{
  "n_layer": 10,
  "d_model": 64,
  "n_head": 1,
  "n_kv_head": 1,
  "head_dim": 64,
  "d_mlp": 128,
  "vocab_size": 2048,
  "activation": "swiglu",
  "norm": "rmsnorm",
  "norm_place": "pre",
  "norm_eps": 1e-06,
  "positions": "rope",
  "rope_base": 100000.0,
  "rope_fraction": 1.0,
  "qk_norm": false,
  "attn_scale": 0.125,
  "bias": "none",
  "tie_embeddings": false,
  "parallel_block": false,
  "init": "normal",
  "init_std_qkv": 0.0679,
  "init_std_o": 0.0152,
  "init_std_up": 0.0679,
  "init_std_down": 0.0107,
  "optimizer": "adamw",
  "lr": 0.00411,
  "lr_mult_qkv": 0.4,
  "lr_mult_o": 0.991,
  "lr_mult_up": 0.703,
  "beta1": 0.95,
  "beta2": 0.95,
  "lr_head": 0.00445,
  "grad_clip": 1.0,
  "warmup_steps": 322,
  "schedule": "wsd",
  "decay_fraction": 0.3,
  "decay_shape": "linear",
  "final_lr_fraction": 0.1,
  "batch_tokens": [8192, 16384, 24576],
  "seq_len": 512,
  "doc_mask": true,
  "train_tokens": 102700000,
  "steps": 7084,
  "dataset": "wikipedia_en"
}
Each number is 128 + 24 x the weight over its row's rms, rounded and kept within 0 to 255. Layers, rows and columns count from 0. The size above them is the row's rms in percent of the matrix's.

# layer 3 attention query, 64x64, rms 0.14, rows 0-63, columns 0-63
size [114  75 124 126  92  85  83 108  92 106 120 124  93 125 102 100  87  79  96  80  97 109  89  87  87 108  90  97  97 100  86  91 113 128  86  96  86  83 106 105 136 113  97  79  93  98 107 124 104 104  87  89  89  93 106 108  97  95  82  96 103  93  96 101]
[[134 122 147 155 117 122 110 153 120 123 140 150 111 117 119  81  94 119  77 156 159 152 120 147 164 126 153 123 118 171 119 113 159 166 102 158 171 135 134 131 130 122 175 155 112 126 114 180 132 108 134 126 145 157  97  96  97 112 150 109 174 127 103 135]
 [149 120 138 160 132 121 109 141  83 111 133 122 132 119 114 119 121  99  96 147 108 152 101 177 139 112 131 106 119 172 136 116 124 146  75 151 142 115  87 118 120 126 161 174 140  83 115 181 118 135 146 126 114 166  80 132 118 139 150 124 173 114 116 104]
 [113 116 136 111 145 134 132 138 134  90 101  97 118 127 164 141 128 169 142 102 131 114 186 106  86 150 126 153 149  89 138 153 114  92 121  77 127 165 153 129  94 160  94  79  98 123 133  78 100 146 110 134 133 128 147 132 130 132 129  99 104 139 129 129]
 [104 116 172 168 152 113 106 149 164 140  99  86 109 169 152 118 123 107 108 140 132 155 142 160 166 130 126 143 164 135 180 132 142 114 117 107 126 145 150 150 125 117 148 130 130 139  90 123  86  99 107 105 131 145 115 131  95 136 108 110 132 112  68 162]
 [ 77 125 129 127 131 150 146 124 179 134 128  86 118 138 128 167 174 156 124 129 121 107 154 135 152 116 174 155 153 106 136 159 133 102 170  81 128 114 143 131 157 114 133 117 155 144 101 106  90 134 118 115 139 111 162 125 124  87  79 137 162 130 119 143]
 [103 111 106 138 111 113 143 155 129 114 117  86  91 143 139 161 156 185 167 103 145  92 132 127 129 151 164 166 142  96 119 139 138  96 116  97 118 163 141 148 101 120 119  89 109 159 117  91  87 157  93 115 152 140 155 118 120 106 123 103 131 143 141 140]
 [111 152 142 100 147  99 156 115 113 111 202 137 123 143 125 125  95  74 115 126 134 114 128 131 117 105 111 132  57 150 108 127 132 144 119 161 116 134 123 131 129 118  87 114 103  96 171 129 122 112 168 154  98  95 110 144 113 151 139 130 117 140 156  97]
 [107 127 151 152 178  85 117 148 117 105 125  93 123 132 161 163 125 119  87 136 105 100 143 169 127 145 116 184 170 124 139 132 141  85 126 100 148 136 179 138 120 113 144 109 113 130  82 113  81 140 137 103 115 142 123 153 132 126  97 112 157 133 117 129]
 [178 137 169 135 102 117 129 128 116  94 129 125 119 160 142 145 123 118 143 156 139 178 113 110 138  63  88 100 147 159 125  80 135 150  99 128 117 134 119 131 131 137 139 123 121 110 162 183 154 116 122 137 144 110 141 180 102 145 151 105 128 111  99 111]
 [127  89 162 155 154 124 126 168 126 161 108 107 139 144 184 128 133 112 148 140 138 111 124 140 124 149 157 144 144 107 137 145 142  90 121 126 130 133 135 110 102 110 152 174 124 143  56 102 108 113 123  87 128 141 138  93 123  97  88 153 119 125  82 148]
 [158 125 143 135 133 109 140 120 157  97 184 157 153 176 172 126 140 118 114 130 111 162 101 115 138 103 100  92 159 172 132 100 117 135 167 154 135  82 109 112 136 128 148 150 132 116 154 160 150 121 141 129  98  99 105 140 140 165 151 111 156 101 133 136]
 [129 103 154 159 115 128 153 131 124 123 126  87 126 157 167 143 131 165 144  84 102 124  91 151 118 129 155 129 169 129 145  93 139 130 110 132 128 137 125 121 116 158 158  82 135 181  76 112 117 185  90 107 153 115 105 118 153 122 101 109 130 118 115 131]
 [140  89  93 106 107 136 124 133 140 109 154 154 135 133 121 121 129  81  87 134 165 126 150 123 136 127  81 119 136 140 133 130 170 147 145 144 108  76 137 115 137 114 111 133 138  71 181 158 150 111 138 132  94 139 128 127  92 131 191 129 156 148 118 125]
 [142 151 134 111 136 154 140 119 156 122 152 149 129 119 117 114 127  71 112 175 156 140 127 116 117 105  50 107 110 144  93 126 147 146 151 127 111  99 117 143 122 126 116 172 152 110 167 165 154  70 161 139 121 123 151 139 126 170 153 132 119 130 124 130]
 [112  86 140 125 146 153 134 119 129 155 150 160  96 122  77 115 125 114 123 134 137 152 135 177 110 161 152 105 109 149  79 118 149 163 152 134 109  98 115 103 122 116 155 155 120 131  97 151 154 131 132 154 148 103 127  95 115 102 137 163 190 116 110  99]
 [158 153 129 164  83 104 131 146 114 136 111 117 143 117 174 126 143 110 198 148 130 114 105  94 135 120 103 141 170 115 150 123 144 150 127 123 139 166 101 164 121 162 113 138 163 144 152 139 106  95 101 118 164 131 143 139 129 126 119 149  81 121 128  84]
 [160 104 108 145 117  99 108 134 138 134 118 142 135  94 141  92 110 120 132 151 136 149 147 145 141 131 124 115 134 120 132 141 140 155 141 133 153 176 121 134 166 100  99 147 103 109 135 122 133  77 112 179 185 180 124 110 122 117 122 140 166 105 165  71]
 [135 105 134 129  93  65 153 127 109 107 137 172 143 144 156 125 157 155 150  95 152 145 123  93 182  92 141  75 142 120 151 124 129 144 126 160 110 115 121 138 129 102 113 137  85 108  98 131 100 114 138 146 140 147 105 152 105 107 111 143 173 147 123 114]
 [100 146 122 134 106 123 115 107 146 139 143 135 166  86 123 149 108 153 108  89  95 100 106 131 174 119 136 177 126 111 145 129 105  99 179 119  91 118 143 149 155 132 140  84 145 106 141  81 130 132 125 152 117 126 105 144 109 151  81 140 133 131 173 104]
 [181 137 143  80 110 180 134 163 115 154 163 158 126 148 139  99 106  94 165 161 162 115 123 101 135 108 100  94 134 121  87 132 140 103 152 127 107 134 112 124 106 107 140 155 131 156 114 155 112 152 109 134 153 107 130 113 160 149 141 138 121  96  97 151]
 [120 149  94 153 146 128 127 145 178 126  99 121 149 154 124 151 155 135 114 150 130 136 122 109 105 132 139 133 105  93 119  58 107 107 115 171 152 158 104 119 137 150 158 165 117 139 124 121 203 129 136 122 119 149 138 123 125 150 132 115  88 126 170 160]
 [125 123 165 112 133 131 162 126 111 195 146 111 111 152 115 122 120 164 114 101 148 127  92 129 118 111 146 148 136 154 126 105 139 112 150 137 123 126 122 127 124 103 174 140 133 135 109 175 194 152 133 170 141 102  69  89 138 119 144 131 156 154 112 127]
 [115 104 116 146 101 142  98 133 110 102 113 175 179 158 176 138 148 137 138  98 145 133 145 120 149 135  80 117 154 130 159 118 129 105 129 144 122  92 118 171  91 154 132 122  99 142 117 120 155  91  91  94 122 147 120 138  92 171 134 101 113 149 114 148]
 [117 106 155 134 155 143 125 117 110 134 175  78 151 130 106 123 109 148 124 129 145 113 153 164 120 163 125 165 117 184 119 175 150 122 116 124 118  79 147 129  97 152 158  82 138 106 147 144 125 134 119 129 155 116  97 119 113 161 143 131 192 133 129 128]
 [112 151 174 141 112 135 163 113  75 147 102 123 102  85 105 136 105 147 118  94 140 141  95 155 159 127  93 195 146 165 143 125 118 120 119 112 136 127 147 152 131 123 149  76 125 140 154 142 145 112 113 143 141 121  78 117 109 150 162 122 133 150 124 130]
 [162 145 128 148 111 141 117 131 129  85 131 131 144 131 148  83 128 101 130 143 153 176 129 121 161 144  53 120 137 153 156 150 112 126 124 144 149 138 131 115 131 139 128  97 122 153 146 151 116  77  95 126 180 136 126 141 116 152 162 114  68 106 120 118]
 [140 183 160 125  85  97 154 165  70 119 119 144 146 162 160 137 142 120 125 103 125 108 105  83 139  99 114 132 165 125 134 143 100 109 145 156 163 149 145 112 140 103 114 113 140 125 114 160 147 138 112 131 118 112  94 170 117 148 113 115 111 131  81 106]
 [153 143 118 151 151 156 117 102 117 110 147 121 135 104 158 100 129 131 106 102 128 141 110 143 123 179  70 127 129 126 193 155  87 146 131 153 141 109 123 123 141 131 152  97 126 139 144 116 114  77  92 140 190 139 123 108  96 155 145 122 110 103 138 128]
 [151 122 125 140 116 120 144 137 124  92 154 143  96 153 114 108 120 130 126  95 137 190 169 131 102 140 142  78 149 137 130 149 131 159 131 131 149 108 107 127 184 129  95 147 111 113 115 135 121 125  73 158 149 120 116 127 145 101 159 129 187  88 111 111]
 [144 164 135 142 125  88 119 123 109 120 110 141 168  82 153 134 133 119 196 151 111 112  73 119 166  87 148 124 151 135 107 113 135 140 121 124 137 140 116 144 142 131 123 120 125 157 170 126 102 146 151 139 120 146 136 169 115 121 116 186  99 123 152  88]
 [142 148 141 139 141 120 140 117 146 123 101 124 125 145 150 154 176 146  72 112 117 149 129 128 128 115 129 149 139 155 156 103  55 132 184 176 150 128 129 154  93 136 169 162 124 138 126 143 139 128 143 146 116  75 140 138 120 166 159 126 126 123 151 135]
 [148 150 176 118  98  91 158 159 109 171 119 130 124 163 143 135 133 131 111 121 139 115 136  77 148  73 112 157 166 149 109  91 136 101 180 127 124 142 124 132 102  93 135 157 117 145 103 169 164 129 117 142 130 120 111 121 109 113 143 101 125 152 102 144]
 [132 122 148 161 124 119 131 130 117 196 138 160  93 139 156  92  94  94 126 141 138 109  98 166 194 114 117 110 127 157 139 134 124 148 165 165 148 135 127 140 152 110 147 161 142 125 112 157 154 107 165 117 138 138 115 105 115 129 142 136 136  97 114 176]
 [125 129 138 149 133 122 109 124 115 162 135 161 115 125 136  99 113  86 107 155 136 132  80 155 186 124 124 106 117 163 132 129 133 152 151 177 160 107 130 139 150 110 182 175 121 143 116 169 171 101 140 104 131 142  99 131 118 145 133 120 156  97 109 153]
 [133 138 168 130 156 102 130 117 132 115 136 120 152 135 174  86 109 145  93 140 111 166 125 158 125 107 107  96 147 166 165 124 130 134  84 127 160 108 112 153 140 131 117 158 144  85 119 185  87 132 140  96 103 132 115 144 142 169 133 114 111  97 116 103]
 [100 125 123  83 119 151 158 139  96 139 103 125  95 120 141 127 147 132 136 105 158 116 164 110 164 177 122 141 102 119 124 173  98 106 115 147 104 135 154 112  70 120 116 114 118 171 102 105  99 145  97  96 139 165 135 123  78 121 146 110 111 116 119 137]
 [121 135 115 121 144 144 150 137 100  89 106  99 101 118 148 149 143 172 146  92 144 126 143 127 132 172 166 153 129 122 114 144 168 108  93 126 155 165 190 153 104 161 112 105 123 155 110 119 117 156 100 130 152 146 157  97  97 114 146  87 119 122 116 139]
 [143 152 138 134 186 121 150 147 121  90 167 128 120 141 170 111 104 102 132 146 137 126  94 133  99 118  90 138 131 160  97 108 180 133  74 132 129 136 149 150 146 123 114 139 109  99 166 144 106 147 150 149 116 154  90 131 121 141 134 115  89 144 156  91]
 [131 116 144 135 155 137 122 135 151 150 148 164 164 137 121 106 101  67  69 171 127 132  92 142 130 130  99  98 130 141 171 131 119 138 125 179 140  95 107 123 115 119 152 159 143 110 123 170 160 100 167 125  99 139 101 121 128 142 119 134 138 145  92 120]
 [137 206 106 104 100 127 130  96 112  89 173 123 131 126 117 161 129 125 121 133 129 133 138 111 157 128  98 133 123 133  97  97 147 167 132 155 137 103 118 120  96 142 101  89 104 136 182 159 149 124 144 147 139 138 101 149 131 151 171 144  99 105 151 135]
 [127 122 161 143 119 143 102 110 167 121  95 104 110  99 112 110 108 128 147 159 155 182 189 124 137 116 114 117 117 148 148 135 141 157 117  89 117 135 135 162 158 151 119 116 146 124 100 155 100  93 100 122 117 155 165 133  89 113 157 119 113 100  89 158]
 [126 143  85 144 120 135 135 137 156  87 114  85 118 149 116 131 141 148 135 112 167 121 149 126 156 126  90 189  88 146 108  92 132 135  96 114 124 150 117 138  78 126 127  99 106 142 150 129 122 126 123 128 182 150 130 128 107 135 169 117  97 141 179 154]
 [118  95  96 141 148 149 117 190 160 148 103 114  94 146 118  95 143 129 130 141 187 112 175 137 136 157 163 140  99 131 147 138 129 134  93 120 128 158 130 157 114 138 122 164 137 128  99 126 108 117 124  84 128 148 139 122  82  85 142 143 144 158 118 151]
 [122 185 128  81 122 125 142 121 180 133 151 142 162  96 115 135 145 108 128 124  97 142 134  87 124 123  94  89 135 142  76 112 133 159 154 135 159 117 102  99 118 116 109 148 152  99 160 121 148  95 157 155 102 103 136 132 122 131 122 122 121 146 178 101]
 [111 109 138 162 176 134 123 140 161 135 107 104 105 174 126 109 121 151 127 110 171 121 115 145 141 136 174 156 119 159 174 119 143 119 101 103 122 135 142 120 132 138 138 116 126 147  92 161 105 160 122  74 111 128  90  92 118 119 135 142 167 153 116 178]
 [131  86 139 147 147 105 133 125 133 137 100 107 112 158 108 114 126 141 155 114 157 133 149 143 146 140 180 155  70 124 158 142 120 100  99 127  96 173 121 129 108 132 143 141 120 168  96 101  99 154  94 114 174 130 152 109 102  92 121 122 105 159  91 135]
 [152 118 126 151 170 165  91 141 184 131 134 123 138 114 118 107 107 149 135 176 137 125 127 149 136  90  95 171  95 146 105  97 146 118 103  64 104 155 117 142 157 130 159 129 136 116 161 129 118 112 154 160 140 129 111 124 136 162 112 137 129 125 170 126]
 [123 132 139 113 119 125 144 156 133 129 135 146 136 110 151  80 103  73 120 134 139 175 110 151 181 159  76 101 120 140 181 148 135 158 130 133 141 111 131 173 134 107 105 149 127 127 138 146 156  72 129 124 106 154 130  86 116 134 149 140 133 125 106 100]
 [158 162 115 146  90 105 135 150  93 123  98 132 157 106 187 104 112  91 161 102 103 142 110 120 154 121  98 117 154 117 160  96 116 133 144 140 152 149 109 129 194  98 141 154 130 144 136 138 145  95 117 140 122 145 121 114 143 138 132 133  87  89 137  96]
 [126 137 144 117 127 101 172  98 118 156  89 128 133 138 146 184 117 187 110  94 106 110 136  85 113  99 176 122 143 112 126  93  97 129 182 131 134 131 138 126 128  87 169 138 125 140 100 108 150 164 118 148 114 132  98 119 139 133  95 120 133 110 141 133]
 [108 123 106 144  99 136 103 120  98  95 118 138 117 113 123 156 141 132  81 113  82  98 134 143 112  99  95 173 171 141 132 100 144 104 122 104 124 115 131 126 149 148  97  86 131 116 155 149 157 153 127 103  64 127 127 164 135 143 141  77 114 130 153 139]
 [104 151  94 133  82 100  99 136 117 133 111 104 161 120 103 140  85 106  93 108 111 124 159 125 144 179  92 176 143  98 131  97 134 119 150 113 165 137 136 122 106 131 108 105 115 133 137  97 146 122 164 129  87 169 131 118 183 123 127 116 107 139 120 130]
 [141 145 105 136 130 222 125 129 140 110 110 156 128 139 118 111 155 121 125 158 171 166 124  76 131 128 104 111 118 150 122 118 146 127  97 121 131 120 107 123 111 148 158 130 149 137 120 139 143 101  88 101 157 142 153 120 133 137 158 133  70 126 131 171]
 [151 188 148 124 117  75 136 128 118 110 129 154 141 133 178 139  99 115 147  85  92 148 147  96 119  86 124  99 188 135 113 141 100 144 163 142 166 126 115  99 154 119 121 117 131 123 139 124 111 138 123 177 112  98 105 156 136 133 141 125 125 101 125 117]
 [113 127 114 127 118 116 159 158  95 109 135 154 105 146 154 114 131 110 153  89 144 149 140  98 128 119 167  83 178 142 136 129 179 167 123 113 145 107 114 137 167 118  77 175 116 124 101 149 151 134 107 125  91 137 101 119 155  96 147 144 150 117 114 112]
 [ 81 104 168 125 147 110 131 104 104 140 156 148 121 132 143 138 123 157 118 129 122  64 121 178 117 124 127 100 121 100 124 161 125 118 115 134 110  99 187 165  78 120 158 103 123 114 140  98 125 155 143 125 120  93 117 143 117 138 112 121 162 127  97  93]
 [120 141 148 132 111  80 135 111  85 142 116 145 179  93 159 153 120 124 150 104  83  95  82 112 140  94 122 128 156  98 145 140 113  98 170 126 134 142 131 135 159  89 105 100 141 123 121 124 113 136 139 148 105 111 120 188 121 133 108 146  99 137 114  99]
 [123 168 145  94 101 126  94 132 159 132 175 149 137 149 145 108 117 141 136 138  91 163  87 128 146 102 162 117 120 124 144 116 128 129 101 160 150 131 126 147 112 127 123  49 127 131 151 134 119 158 116 120  73 117 114 140 171 128 119  85 127 116 138 161]
 [136 148 118 132 120 147 162 112 124 106 162 151  87 177 156 119 151 108 122 108 132 159 128  83 121 126 131  52 132 132 145 157 155 142 140 134 142  95 159 125 166 123  81 145 122 118 122 138 139 117  88 106  94  99 142 114 144 108 163 105 142 119 121 159]
 [131 145 101 106 100 151 103 128 135 138 129 180 117 125 129 153 126 118 152 138 132 102 110 135 175  97 137 153 158 164  69 132 144 102 152 119  90  88 121 160 127 153 128 114 160 117 129 157 118 154 151 116  62 123 106 165 160 134 126 140 141 124 134 156]
 [104 102 134 127 109 131 128 137 142 155 144 130  98  76  53 119 119 112 142 145 119  95 128 139 124 137 142 129  99  83 118 161 131 105 139  98  61 162 142 113 153 124 107 152 159 114 126 116 109 153 126 136 145 134 143 162 115  97 122 120  95 146  87 103]
 [109 114  98 129 154 104  94 153 152 134 124 109 137 130  72 140 126 137  91 136 101 108 156 146 108 166 170 139 126 123 117 113 167 138 103 111 148 130 130  97 140 144  96 142 118 119 119 115 153 154 154 124 106 173 120 108 159 117 119 160 195 149 172 135]
 [124 119 126 139 117  59 149 151 100 155  90  66 140 124  94 153 144 162  92 147 122 114 138  95 151 132 149 163 149 105 137  95 130 147  97 136 144 167 133 115 123 127 101 141 114 123 142 147 158 132 121 100 115 177 139 140 117 102 140 138  95 163 143 135]
 [117 106 132 170 134 109 141 147 160 111 113 128 172 141 154 147 147 139 106 138 130 171 166 114 122  60 139 119 112 116 125  52 114 152 122 110 107 159  94 107 121 106 152 135 106 128 127 100 131 112 136 102 128 148 128  82  94 126 110 117 123 105 152 107]]